config = dict(
    d_model=192,
    norm='rmsnorm',
    norm_place='pre',
    attn_scale=0.177,
    init_std_qkv=0.0303,
    init_std_o=0.0303,
    schedule='wsd',
    doc_mask=True,
    steps=9198,
)
Each number is 500 + 50 x the weight over the matrix's rms, rounded and kept within 0 to 999. Layers, rows and columns count from 0. Numbers have three digits each.

# layer 6 MLP up, 512x192, rms 0.105, rows 214-427, columns 64-127
497544528524595430524482499514498446568428453574479432449433576425525440530527521493490477575495488541370489471525445538486524432531525532524638536494418457539556503480594616502392457512542505
473468517579366451506519482389430396497508547500448500435497539466491577480502385421493460497529520549600423520516556444596559427528548493478584467467470526429519464511429543564550593412391524
472498492377456490534449516566475479568536437530498575537461450488480424432500436394481505471506495531498495541512446514458528514543430541443559415474438473467514549518610444471509482452429511
440558509503532458509493454540530448401511604463479397525468483437415382509615522614558377524464533475553444572578477552589452511450528514359554501495405491431479496463470516394395479503407485
515391457369482415389458460462402587558521454502441486492503496475491543589482528474644584487480555494544523405533546489460615426549474540472466509585469575525420502501535370570439464494449448
533525425487521403477487479548509541569498506385554515539413577456434466501538536358464516499525523496530446469508503481569534517492510449506464490457493513509581443429433512568505509438374444
537558470513508476471472512486431449486520564572412551448533524519489592536547471532476590469463523596462496456489507471504491468588493511551460493483478403533537406493502551597442479448413556
538521388509461509514443536487553562483500558577561461550560507553521429474405451511533485510537555465434538492515494475586546442488412489617453398531500519445468452532490525466512499423487486
521514353524528423528486395513448501452529564463508495493514480430398538548479484524355517459429500543458558474530583543548506532433445577492481507498536564577592509419466527529521483497487559
501438506421526527460522501533466486413557530454513543516482527530486488531532378602504581585489495499458508536413554486511633475539544503544433578463532486598533554499427522465607402630484568
513451457574389509509491441480514463540501524547473481496447487513442453493536491532578467523482538536446561472457510564555544523480520519537453514530551529587482578476468626484499586546408539
513558557572473505455577557509408533506543578453500555560583578460534516476388513473489555531517529567474572499588618484503449434490498515499517512596468514534530484537433569435490499441515511
502546600410578502463458526489511497474552517483464493533523532492507418473477520488525542525525457527430464482537538524445500499397456489463540530408507501492478505523422475547616457629523509
482519437535562558550375495493579629500467551449548479554535568488545443556609569502561542530598529484559474507523499512429506465468512550551522511496525502508513565447522470488619432594488493
582550455519487463450443414435475489510501521509471579474498449571492488532432489517453509483442557444457552447479495493496544523490588518553457486643501608503417448472431423496558466504431454
414492610421524492553392560542443519520474600444537548494440538482486436495551443496431491550476514501441553488483519489482508589539510486441452507543576502373549539474480465600577488529476571
431510542510386467454552551448489501480522527456522449392512557436450531525491492508509520471419450533434516516495531551553534526481443477496508573489480439493466528462566573518434425512502412
363493405533458483484544506500572576414418500426412463449654507440547436493539304483447554424532440560486415463512621486485543577504449559466482453526529475543567480418405497511495408491529615
585534503559433474548486543495522512461432520454557515473375507525434481403366541449466464525538433521492427563503443613549537484504527450507449469476581467564557562520496496540531476623444569
410464447457418542504450435586418473423442526487510477481555399475487501447524507441451560495468543427516443540513467583458521441497629538489546421471520486506546561514506411497480467478554531
452465605454467533438446500579493439483440529474520473484516542501455526480492415442591513548524406505481496551547516479441515435510514522506435484592517465470580547489519489528487540485520437
623425470524523362569459474473430492491459508548431511429448493526375415486493478483528481463528572521480506550466461567542531447481502458569467390544541504387422524496446500498544517462470459
580482571476561446528547519533533522534555562527548515463545496467429388484575509423522535506565565519558535473437467511471421433516430520380476506538504571528497524457467508502511543468501455
568496481517585585430456497559544471488487565466537476534468432452520488498453458449496539456513528592541509489436514451489416467482521540579365388489477567503469513446456523485465463467486474
480513541448507473527426490497459560496516542522464465471537506545514533453523482463507430495481509563530557496497539420482442490487449563510530527496474439546504519434459486511524544503566525
476550515537487456501503486531537517607474597537499509544449380498427522497439443398482434462494562516539399444482539422546560384528501502540541505526395453463498405502443478509447516519480471
486522505589527487450495514472550532631544447451473492504531560500467506542526513450461502539483531448504563500491581476478524551460479406535483409531566502435456424443497536378507530537526506
461408535420568387489457498623523495578539481523404513460542556516465509504578555568500522543642508513496551484588550423477424531401475504494575484463443534457449378441581494527507580486469502
495390514566453467602427571504486489595482565471482602432504335510487510530448547429453516527537446554477522519549590544421509516486504492525441428483431546482532466476441351495499508413507415
470451510474513417552445463486474410517411462483490500464519515496452490452439556484513506437389473405552458425473448460478502600562526485435395495525394599478514474435494507457487440522415504
481424506576530495461533502584477509441511550580428465466570489570431495503506505540475475569617509509404558410493523614523543459587564550545488439524502478479423542573505418473405586462480520
515422544556535469551516523545453524584474469467523567492500480487495606586435484553490497544492528439428482460462567458466534469449572507540501516410456476502436536609537436514545514480470455
519414453463558449487616448492403486524479519574535484575504502522442485537589528463529454433503482515460444506451571429428517515521538494580455441522461502509544455479502452502464548469507473
446543531471436464559553454436483491533561465548502510468531402529519473562519532459488456493407585533502486499544530432468491467502550469436534386507454494488419555585473561521485564555509472
457466527458504555546494467561428536544514600537525520540377566561455390457493542416486529385493469492540428504432507591493411493437512449475447565464550386431533598443442483515491532525489405
482527477476491554485471481394482465545512507608489498437407496420523532538508463463410410490486554468460580371496479495496528502473447500426551425490456412537523524391536469550452527526363423
503503450512504463494429605410453464504436525557573467456532571395545475400468571516389477433558551502479552525544555393450528444529492498518505410563579502565570527522498476536523450511500531
513582533539501590508539503481505491501465524513542458542460511475569466568540537513601569447607552546456479458530430453427513517477379582477530504538477502520465545440486407447514519453496531
598534493481489525549551568559550538370524517449559522388498474488455454484498477526509500462548564512438527572525540539435558567420573374468579590517573478511549476518481546416521538495468566
467498457435532408464469528488430606482447539502508551535535382498509476517623501518478555606558672582472578435480532509496540611558544513535560560488471472510535473540540490517425491529496485
569491370509592495493469496552512576525403509525486517528531475463506487574432523517514474474501537454567486476438436513500448537463531573438543507525491402465519444368438475615450612636493493
502504524594495441572563530493510496419459474468460489452508568403493390499522416483513457520556573465485501571457477424447529429528516523477573441464579495492524503465492584472468488494458518
485530465507512495514524493563469454563510506494530530502451495533496461529546627528522440498523518413522405548515515510558543534567487538553478583433470455457580415521525547513489543458463517
509465525479442567532517475493583604487510487425541502534516462514454467465468538503510516464504528547491465520582476500484516453502434570556500429549395494440461456445505478434555425541565493
548569415527469429448501519534475560519491422462487393499515457464494610470586505502500498521498536457416571492435546521448500460566457490496529561427537549532443373456646488537419552549492428
488470446523488449433522569499563523576556540504555423517463531554539484396445507527401395494534421523500534489506523488578510439567492445502506509482506505490532457528524505443522520447520496
494440504476535614522500433555533498445488530449537562474512607525523523547509481474435492418540480533477525570498468447547508411490599523498487523477559562521503498567499521454536510456585486
524487478499476550526492536481500529569518543500530372590509523459468392495415497447511507443522521402558502532602426442591443513549443476462534504383550586552507406497430565484480451546530578
511585514519438425481524500447499454473592433456496483431496519523460603495477422464464526586398404518499482525561597525549564538516529491648520521529556538486482512524438555488498441542543524
562500560452564566554440428506601617567457476539500410618458502467451476557423524500493500525566421384599428525542558548505509518437425470488503511471515427507461494501541416507452440582528447
492522505401474451498432531522542530495546496433553578529529441493462548477517550555529436485584538601451435421539478583476522515500447521506546605442471519554511370485572535596455544490486491
545570542501466507568502515526517396574508553450604496507470494499441496532476463487431512438505544547447481523560513519499429587523538547492500554563464526526589479477478449608591427464437488
523484495538515461582458519530513482508436477508534449453518450565606400451568462512615475541572490439562511451522505474488549475444472587406474447468470490511542532511496527584532458527530595
467520530507485495518478422516465509502556547477379455479474535510423510519522510550491432528556530465487511459471451519533516486427466552520569458491458509546532460484558485520511534573528516
533503461628559513594541518492606579526564549482532448436498455544558519516363472592493527504533506544477555421424488460513509486556498521483523540544548534472633463493501454436507534473554463
463379498542497434473364435537460473532532442464441544503485351504445467501565461477479477598491453563446520480489472544516460508472532438539490598561430540522428464514529437551503514570490509
446492525605525582463478496542566460528422507469493516535447525454502442375547511572517496532520474569495481477567406467594429535445514471503502574471492474498545533451495514498425534447558507
494427507508507535420416543490420456547553490456440554503483613440490572560542450529508503458541479426461522441479600528570512541451443500468465464435516616455523507485473476446488595412486482
504491524487522559457506560531506565541584466518462474523493551485493473482443493386464495504449573506505546537543530455485494555432464558509522506529580479601519570463566401527493454558536586
487591476406514480520438475485498575393505564548394479576384427472581488490486471565591417505550493546614568532452494503639516508511465514500519567451542552462504490468508445480528496570416525
487472496503527410487504573449547455501463447456581481460510485494437512433521482409567490567501567501529469487489482515633548497516474474519507506501554460519586516508476573449471524500495465
502544560449409491528484453498518520437482503495454582511507424534429538559569524508498500540458472506456509437459564499408417570453533478517519514495526478489552518482529530587503521563455415
500625511509461595457532478531513472493417548498537567423516506533456504537479460576445513543467524486537577446534501468512434499484506505482518516545534484369465537546446546459538434356498473
460540559469476544446471494522448534459546479511509549493518502506560526456549521452555489476477491440372529553530510403534439470470556563421521452469512518508546449531488538447467492480511516
452554515486535533473519505624501556493502580413523603560557493453516450488538520494482568562530478494581557491514513464549483591524510505475448534540463476527452489530466582485524539614432465
555597549453540643564482439549449435556529539428474525431464526530510519620554573475567464467491529453596612509449497488468391588510542573499474496521445600498491517520450549507556550531519434
510586483450544520511597522468488544439475436528469486459523488623506506544376552438548473509506385480441498522421560513503479520489550420492470506543486477401454436471475500476544469421555388
450493490564443576500545405441481458542533550514546460455572562521464489558445498485542618474406566438521519475495471431439499602465457503535551472531519570520514546503417524457446614561451524
544532495504453470480459502516443469493437417615560441426436548496567478521524530434532574489439550543544569486553470579485478491592437525545558544516461497632560434535477488498448500501472565
504418459469514452524507526545518530574455530481485578433503464535576422498515541555501490490519524416543433524504516525518501527528571438499440500537512495456421485453549532561541563436475436
504467486561499528463529488484564491533570507487541483547531436356519426529562444492596425531524514461526416548439524482359454488598448513484548402462499483558466465511478551486532472508531531
576552477496548533488555474511502404505508482535510516494571531553504454453446493509529510549501546510545505530433559411564414531501596484608472479489560485550517540513418463472463554613508456
553501534486525518396572531569515473488556513494579564486431527468649464507417618504478569429513560461512549487449525568433582496457587413505541495473511569520511469451535364472516491502505515
538504375538460513524427470511408540556492584488581474458448433465497418517528429523523501457436445446536432541417496549450537475541477628483489449573592506550446584447489480453518498349480414
515483468484520530499446611628547486499516563587483548524513548547507451507479517530513505485409517514433572506489466410510542468493497508486447526475516477450447475474627548514528494441488435
519511418481540510395503436483429396508587545494532589539480439398490537460541435495430534499527479536502522457579580460435458482505467513530555539413460555518481447420556583478464363556489490
615550514606482526476477526535452512560488525520514525417476450416540512509478455564492533422507547509510467429529582363418556578531563503488552549497400469446540482461525486534497434519538460
478478499447625494546570503449557447541593493445555483441492479470517529496469491544569432550359595501422469459544382424519535505470469496490454512514479576540486419508529616529466588474508452
494480425452459504510569519466536459522555461575390508486503437526615508517489528464509531498566480495471461472483505567529479600528453542509514521430572532525477485499433478458435440490541498
465449523576501511479475544545580579517540473510530482460517478477483532492488496460449552530508513551405526449515458584496468490489522530550426492450505419534481565467529483535545507538445483
465509464460556479396482404543528507374542526480532538500461496533545488606619558527518504477527434475427530512447474513642467458494462495519479455545466461511405521425474438451491514489503481
470525559546513515576500521518488534490481545544480511528488545492485575500472519502491514424415569576583457474478471498499475464491547547520439574446534444532496459487432576464488503425476528
504475491490496472443438497472519450519497469542591471486446517480469560434483461520578464563531558481521552504462507464556494406572469514519493477541347580530545464537496559522486476514431518
516506430553456506403490508465439460442583472524498462529497493502506547603554474471385443442567506593358530433444481573528471607633483410457509414425448400502477499535502506439427547592397549
424511449503539505501422567524471565462523404553493504508552487514467443419546473484585544602508572394491550505520521405494554498536483520461558450446411455526521488504515498489506468525481514
476501448473481527511466452530470466486620510412539475402543533452563535479588564526432514560482468465440583473501475569408471553453522495563506629494484514515469470533548551444416460393522532
567513453543455601501645519537535523598438471487477455432510451567407563564498524435437598547412505558434469434472413503528529489534549583507514472473529406528491435446476597499538566491542425
414533584548440559502528542483542531600449478463466459604448529453513475440520390416614498483426472472504518606634476502418439577528466520464440568449542489551548472452469537558551547501502557
576510518448504463471532591553463383590528572500499528503382450544533456449540529450468439405509511537532495625489520548508548519548456479512460522532529560433577577415481492475537432533555422
595493550457506424548512497459460508469548487535435624462581470518513532502554466491521493531480503515501571562503523501534486417523542519533518458477558484492564544519462478548426515478558506
503471499495568511554567550566462506559475525547461455518551452517558439509338422472470540461543461504535509521465642476451565528444506493559601455473580420433518448498495452438443475438486510
489515499524511460607492498516441435600426469455548373550512604507491529466482487488527439550512550452470483540541522482598508446467539603529596459589464403396515560461452352460530457575495473
492495576547564479481594552490494524567463497467583542507596462440518493490503490510410491569467498561522440579550474544505494584537381484383481462501551537534468520446538470469580535476481493
516510500426478483529484425522509488428500488497534506549491507485542450440581454452467449520492462486543431617518506487473501511595586502563526473516553532451531501436567552511471514468481531
577473491446550400481468542471401420498468551512506516542482462519378499591530456491387507559513567526582494501484525516482498572465551519626417420482517416413483584488497457545533446502504485
511550559509567427393539438587567515487480462567464461466389539469501530481443562469450502444506502480590535394493551510467485445545507510554480566495533486507500429534522460555543533510607451
509493519543505464572536427465446560506473578597423592407482422442525648377481438546598481474518496480459518523468511612489458376568549602473551412495483499581471572504494466552517510381578605
442477510588505474492547517484505547445532502472470482520501537524527482456511605434453548532467454501495449511483556522563508480500478441567430512536518525605521497497519451505505480414538476
456497556551434468457495471450461552527519501532432536470499477543507547525497451585487473562460488504537504498458502538560607462506587478511491542573507382521447523483491484514521573492559520
459519497530481509450600500490575459485486410539579546473435470585625526507471492512575457500480510422523487544493463511614506346516476500493530574515548490325397460502372457540450532514620488
450521522569486499607375532472535477533544463452525501359567538459464502453529484533496531479506528496531540502599560512507472591477428454548450488464531531537460473468549551549485506512502453
555511414425598489481539527483519454491480461429503593483485529565499443518473584465594453499566617534530569534444493484579512651484480566453406466513561535477509488507561535532591503516476485
445535431567488441532482561528502450542400545496502575520485523402522545412473480469437474466531457451521485567505467451554438529456498500511570540411541560422546492447536434536493506593462490
449564448564517551508472476505425592439520515579548482430555537465488512507485526390508506567504578481431475532438507457512457498511509528508527574451563480581489590560461512541481434521472496
409532496525469515589451445557485445499505517525492473447508545413465549521438501530538439464492507497517444495493518451479528502464536621525523513517519525599621484445515492433572516511562462
505556486360496443498491520433438555491468461474457546525537466555589506474579498552567461441531500503568459540604524435473455522528525551468425446536523539579471562560510501517450508561495556
476544482509566481395455494561532516515644546475566463493541532433497616516415454474448525500595421498565529482614453574570435479535553497353525558515510501520457409396584503454436481445496560
429528499494590509555513493370518454475506537484480538525466436471484556453515441502550492485479448459508524491490556479449506478533494491506451450416344491479539460467551444570507501459546589
484464449531460558565555530459529472448545527507476536540489593475486560489531474496561559483524535448390545453463613444376472555498506497488556487457504556368545500494513535497606421442505581
430588461494473486527469561563494478468482491575441450527530539406651476507474514503447486506504526499506428530518473437529490465531490461414517425500494488530474579531537434519482498445473431
399506483520550510479405552478589510517512489457384492434542531419476482530429500397473529515524583442533629444547468457475580461466499658450507544443535435503576447565570452521436401549540482
494507451535536534518438504506455467493492529595595484427486633465458584498611556466534597501530483464561508517495534561559396466450591441528512526546498482438472505491484483509532442531505505
456535447503480487540504442461517507506493568478491458471566495446536491515551538505514566478456407520378515479474495487460500517599545488470486640608441481419504490519457552486463430443463520
437552443596528495418491519488493623562591361566555441435540478473547577483519547492528439463490550546502480521557481469476483480507526448448491511480516523611382459441559545429455537487515570
459474458449594367399505568403524475500581455551481435484516546489457473568507562535482483554482456550497597429577385539465499449458419480500493566456383525522510562441554482495475546520476457
546461520559431452568481443468504564442497519477455460436591421542538526506547564529525511465524565572505444523470489469511512529511505497487586553544454531381556391522524530459517483492464510
533464524464514568539580600449490458489540603542483419540496515575500606537486532483538502547505582533433498553540505473435541504424455479513549458500470443642542520522454388477591534486557455
468444508457513448517497406519465383473441447522524483488387490518496403524502449570524462436480497548566397512456435465473426529474567495405470546520556510534455489533517588521527541546436526
495482515543478446494560471461532456478548433563542518560452470514573509488461532558402496490587548414527467475513487520469507534521480435443473541434553494521499455527538546467397606418484487
491614485450587535444538519496442528460471444537437478528507433497514456523504464455608357470491458531495462449499494508433510541518577504535440566402544473567584486492440561467462505529391509
514499511548510430588445472491447491515508476337496500506577425481559550447521490613462500464477617352511448503552494564483458487460470427568435529527550467483553584515511426497478497471544491
526509465543482521500522507569512481473616464545498559473551515491547511529528450556505581512508453539483458466559506452513514523522396480487489550543535548485406414520494501529502511532422534
505527556474472417525561580550626472512544540585473415421481463513462602404476442402485519515524502455547443482520494467562447536532544596536507545378531473461535545433533392461458410401535627
600584475596454457544554479517541507470500511412531432518544510503530555535595444553469491622486504482486482486446574595581476532354453512461478613447480531478477571564547564545452575468491448
580545461479526523459522515397559558508452513508498482518561494500573531526554553501481461494498571543541498490494463550553512586503484395517548550508546510516540518496480608491496534472497531
513602527441396500458504465537476440425531549489525507569465517520512530520459539448617478460488506475493545467500557529619538430506599563432535473479439486422517468479459462473531538445503551
530459488413437515450484518502441564463544577443568570492569512461494565503533583510438515476568425386446552553417501492527509511516565481590542440462488440522450517581421422532529441472478467
452503529413566501524485540564463432503492514462512535489514534519455465519462487476448497365523456489488564519520517573503481586535506530388383470484510449501421545521423476568460443417526537
446557503578440605515536453534500457469493450531442566467515549578510390462507538477486441484444619577482457508480452520556520552428454493478530588544464545608547504570434542481526533372441442
457503603465502496589588503490399525476476532449476437450483508514554463397490535456507473569524599492552519565505518402430517460469530511485527434529527528512631463561483464541534546492532528
481579473564479525511520483510470467489543548541498494435465567455558500562435536502435495575454483459504552549483540554468539536504487500515492577465583516510457517553451576565424509382454447
526516512504505523415494388546460495433481487588541454513437479557501376553496446515539468614479466501487529362491385498422580483490554471530543457530528487478441574529496555485493452557495459
457496419509503395573528457495509544446580438446463478464556565495482587376472527498442506552480548527525546490533434477418595556507374486585481495566461557468540554567500417525526521501444537
506520478562506525484445497455495428446520453534480457500448448481510496495527570448472497446497545534554469461522534455517464445535479424459543542529461481504441452479490556431524526522504541
403553460434634426431689485496443471444505469526458521384462409441558448407605523477473511571493538488430480473475458537512486528454489444421462534556517501524508461505418504530522481421611560
523573531394597469537440487422504415494426508440482409451505531517563497453513532508475511469421502561464529479478458441428472548479508435485534514601577547446588540524467542445583544530476537
480437544577479480544504487522412478460468475473579425445463470519495484485468440504505522534531573587428594467497493487475466510503476521521489513489417510482538453510520457501472571489482464
524561569493519478514524480510444448534480541406587495529544536530456537425522574467473488612537520544442503487498518397501492466435509630512616478490456384521554488482426519534517458533563496
486378467560533475532437512499531470498490419474504520424483489454528498509578495525443477606430494521551447473614526510460493505422483482499488516485399410505468540567514500501438407482397475
578517482438520532510450605447469558549477475458481453462465612490440512470457543464492483519536444442483450560523495435480516456489544490534480469505552486489506510524436467522563546512465512
442512472528434412464486498514487426606567551446445505546552543549441583575550487509541479538550460542491511449499546527482527476511446427457489477474478565500475558390508464472524499513515551
443476522486388420511514557487435465561452460513536517517533528484496521465543494553473511501495510602453448467444518465488481493482461637526492483490536493539489455460431461499551526577471590
431469485493560450421451399500469516396439555571561572569506491475486373406540395549456495501466543432531531483502504525571452513568526454581518480451573498544519544473584563459546521568553598
431527492494502418505476469423407501532571488512516579524440326465464467424623532512531491534549578575518582495487470553564494489570532453456454394494499542508509474477471438469504487489531532
535464477443467587523405450535504595549555514385635504541443432483476532479448577445507448525438497512525528417473626556441487593437578557552506562534443499463481507403450511509437422522499519
495489426529577484519603490587418502454583471381457496497518482486445427481499498503518548553557518487475509608543540477580496477563514512586412438533505480433522480504487454419504450602498523
557488441521482444482451525492395483435400557540519407492479510627488511468488525553484512558373459458473555536479500574579526500539408444490496498474469522495521484535560509506518487564474428
496430522538427524467520574483546553386536395444378483538542464552515559543477492507430463440478544564432488509492518447541429502547517465419506489467461453473457553524510508614364550387437443
569557531513508418527530473483613418561477454536548470512422509544494578612468516470513509490534436551457481524543538445436583519530490494537473576464394497553529484465479530496449487438533487
461436529538470487445515492432521487517559507428438503449496518540480537498408581508528497573560497526584494451454470481547466505505480550538528505489451488521461525517528589486527542461495472
483468434612564523456478538571548526416474444569404538522539548515561501472529479436472428510502509596572537562518519490463543484453519614477570455391545398516430486475500497529550559538470506
536445465419530529474520448477497494395485471423575460553468431601417521529520428513497558555431384538571556445576520538435520499417474570511447463570490419455454377539504522434486495457480533
459460446490538513545527487505578465577542575571451493475464522495560560444523547436476545575485532471576430490472429471528485412547495513426470510451447503572480554524545469571617496538572521
393399503486434522442498497554532349531515459507553482476445507507522574530572490473550522460510594515589411563538544473496492502533459406433510494474515569512462600530516487511446419532511497
525468544461515462374499517520564442532571541470652471454459483502476542525515539514501484493523579493470568558464543454465458533527484491487443493539492569541436398541584438588419482526498572
535548422493524556519588511555532490611510415474542517454433512491490523420471438532482633548531433501444463527434516533539457512527470526439508507558595451447506451582526427513445458416463422
447495537525489547443544507523466548487501574530518442579540526447528472417454478572571461452447522465503536475525473514616565446506507508532534451536510450532437531504486510497543550472429513
551531464419467568507467556422495570497511479391544510432469494505444495433486565522444497527490487532503453540516485519464526498500573432546551504599545445491544465521535463488513509493518420
430508502533514446502499587577548459396495429482556477475544565522469429523512410524459504552475456520450496479458364509484527510505482543430510399451502534438464414527562456531677468598534575
491476456491480531467436526513509577549486569422391522461540549508412460593437498559496547451443538508524543484420441578447509472500468507442544436442555606487488443490431473564465428528420571
478495512642464490447419498512428461500516517569455437426525401514493394343527523473539523463523529492539526483462534473586526423502465427533486476525577455483441527521516448512503510487539532
455548519598486581517433551533501600545452538425515620475461478486519491553446465485536501471483495543504522526527550410594469514437570521468512588527459515450508416516589519539505577482498458
499455488505466538524478491558427489564539435489463565429478515515482489540429500503625487570444431528453480542483537530522419466455535578474548480472540433584531504567381528496473461601545459
439553482458548454479515458465577485433494520510525539546504582497586477454609561482512464590479458540450528531482403450515456537436578506536544422510447491460521489538564455444531471395614418
518561487542459482554446572505485517538418393462450474459509573405457528474506568557551478580526419463508530518466524443457401451526475485521523491480523521545484452511554484473570511463458535
535514452478561473472512506414441649509466423558442511540496500552482473528535450607554506433572573513505502582477484533544454462537544476495500564527509524519563511431431497477537526471506455
532540432540478517521474450500512483391484452557451536564446431592548387593570451549528525433436499451461522541469523600466474542510514444467493461626530476549533480571434452502546538444441463
464522481503479491520443492593478390579483503592468526505468482514538500536501532560594469514519529554585445556576419487500582457539564524513452476582512488545486516482452540496528613533491546
431495495567415579597505460522470520559467378437428519471574487469593512445487529543484478540572551496522482557514449534560395465467395592403463452534513481537510563594457453456551476518467460
500475431463492566603492478467468502499519481507481458532481446469489536475516564506530559466510513507479500541470540469538451492450459529569477552574546510517488553452547399510488561475493522
501520511508468567557507475480536500437566476497565510543563502465468503461542392489548529444568527480449498475574520443512520534536486533528491513510546494545497492471477579580470516540505490
507469491472415422445517470533590517459457495447429543522474425505543588568426496469510494549458524496501545526440435449539363492450473587468512498424372511540498523503401541532489556406550436
449466531466518409455505568444458435373507487519467426487490484506475455470483490501585470571545471476406454430521560526571545517584491481587505480462532554455545524540497389415432459558495478
473530512517522465511526523606441540537576555507513546405518546457505571641438520472572426469524607487514535513570538440550568540472541504567462454502493537496494554524540453675552507542424620
557450474497526573481594543491467538491567456546462557560469511598516467480549470430504531477517524486566513491448536433376574486496467545511477573451536532511494533418476404462519568517385458
475546544541530463480508466443504463469479541537629605543605511513485506481450478479541478496497493529500499543509518393425529560532449534565558600471548470491456478477432596501532498474431521
469465503474503406552456429532498487464431525493508504494491529522606595538479418511491546466485444445473446528489455531495487593564582451500451444520465524461493488496469443536543431559521473
482509577418527445593439493471464369477607551424446525490505557496479513483525450535572498468478482417557559449543476563574511458462457512507505489500490526512458494489517424521489492415448468
497481506563441397538483495625498474503487599451414499461442470472487453443426594593475454551544519513501646501504427566476432476539569535540493511481418530618536580473559535536421530432406539
462581429578489532394506558479490424504572467453484497592436504488517599575527551405471480594444589473422482519462475439597553498487439462512472455448512542513574544468412462497461536390548459
477548445541538436551513524535501483521452539545407497506564510526502491491495500455541552536549485525522450465560525482501537512454431567524504482457422593518447500534430488526523536413416494
557491518467465552562502543552492561500484592495498532501492563545431557546605494552577469495585532560563552627543506450429492488511449526527546499510612474520421431507531565486601627541530514
520444487516523493473556551489589460432499579495480473492537508515518484449516525421507539498536498502517536509369427486588493535513484549534461425540557475487536468566541478428461544460553470
363496472494468520507563505578457589530408534520468441462589533506548533538491493401456414544474531509592439533512490465519499491559428591405510401483479580616502549474579366474555522554504492
483488471518480416432497451475439442500529422492515518434330456533542475540546488511522502455599597497548505608452555420499494541573527478564528506491532495495555502512411519543452538560459533
453551475548554586510510486495524529568465456466444399470520510465491536439607529484568502496532415583548541474512488437531440478506495517424597500362518417496478493567479501492408482543466486
518485507471529559476423552449552444647454522477496581460504553539572504589521438500534487619447472447551481381483483564482555562431463482446565575434532470463468509445446404505421499598472417
510517499480575510442521516484483522490472502554480572594471519605546489523521535581518425516483520589443387503503597491490445457557513551600489508520543465481578525514442426522530460484527571
450548407535524441543537427427518453554510490475508440537439430546483480432440564498511385495502444478468491563438494517502530413572494414497509473627482504505518490481472475466532447469503431
447382487507500483381417600469400488458524415455460521544535542457491482552471524530550403423524459486456398520485557469514540537565494564474492461526522527509513487500415496499521523478565478
477459406459541434433427491467502551494452464575485461471493547500467471511460446528564532490549468607517554569602508511411535501415518380526550536527483419515461449493497583488401563465500575
392480522587455567534562466507510542533567629545488496531525516449482467467447548590490402498574487555507605520575521471465484569619464449402551562380487575507487435556503609508508538500544560
455539536450497504571422564569453465557541475445399409463538492437531454535467522460573462599473549586538542528585599444552468489529492520502550435399460480532542488486506486433514558536481487
421425502556456517500516555549441490545512533565614494343521530360532578486481481366518523664549448505510491488480545460438493575513594585516548525493484586543532413522518557663489485489543544
550447504442456520571565450424501481484503594480490463510546552493413473582417480482500435463516478517564578453507499441625529501448442441522474494449471511495459524507483515550668499478478500
529495523577523493562377481495495434482500489517494416508528438508512515433471485490467517480496515481469445446529480469522467546583437425526506541523414522450468524576458496584480492458518557
598459511414472449503568595493433483501541465502505579487475480447498411565481561519548565476477454542530538527506615498513489419585588535442570515466443451451612510539571500540598512503426436
640513467551454440464488481542410484527520454474419440524496468408534504436437533469499521523579383473484521513420458518497517492495502563552545516469563457480509505531444515541503490518522501
467534495565498472472531418518423576553477528508477460530477552468575532504550480486486434458505505551466551561411451456529499511496538533482539551482478557532439466612491427515460425524520459
481481449461487477426542492431489525564559501525552524535474522536419498501456528510538509523573529508528563545531559473541633527506483537387589503497469468451542531457527549515505459629502528
395495540484436436424408534465453475529511510496492549545506524481583610491570499507432511525505422440514468529545449570470518511576491498459487508412490440499512529479518533595501454530469580
423460491494429535588583545528511525507438540515471603466417428498431469512462444563453498453547463420614530443481468509526446481611493516555490505490480557477430518535428498473508377574495457
532436491412458530397455439518431509546539439446511469435467475567535496516534505476575504458411506497469455477493551575428519511523465592502550469553522534466491521503437420534450542470517496
518502410491474585509500562407453533465505506466487600559561505563497448544474542484505545423467544565497559442447545495537554452501538487482506487489556440486508509694481536499494504405438468
531429580575554619476450493608587509473494559467595544516468541525518460504454604513590436538518508539503470545506495506452519409525515506530466427489463491615494505539583527447566531430594461
460529490443518452538393440496565428558468516500450459451458435525452566638456535527463494427541476501518355440515544510480537520478460483433482523520545545465486595462516498504473642507467470
427476485480446468554503528454521484461414471491575477490535542353434447428454492529496596516444546463548531440528475564526609406539378496445498480441558486434566534523469557464409483491468466
555544454508538508444497474514526528580497530492532423569426556652601502434593521519493576466550575592578461512537456407507500572480406484398419536476489516564500557517523557450547593482487436
525437499482494451492494454469482476596394544477398484558549517472532513505484616505445477557627420449572555459486481562528630565494556461448505590568525496617497595423584414487484454507444408
420550456429481490405503567579607519575468526607588504419505518526540513539531432549412493463480483498530462504571498478510522476558432476384524478490435521536455525468563559626484583399450564
541430498414446490424567500517392465478479481511597548461562518542504591515539504564427488537460532517555419379500551534399689517508587616421515497536531409459492538551505421534534477534559594
499570471542500496410492527531491454492539569550479522400517444480400386513484488596521500436490622473490579501498437437592503517507517497502502455469438429441476470536548563465514507523495498
521521539399496450482546477560506471512539480602464545560500469491493571466468458535462475493606565471506476349524495451455451454492520575510425519510516502546502452508463540597484561449441477
533608536536463626566632506487490564469471503484618553563496500529479520448399520445470489401545526515474424524463505557506496436490478530508372518468506562531495553512494413502438540527517423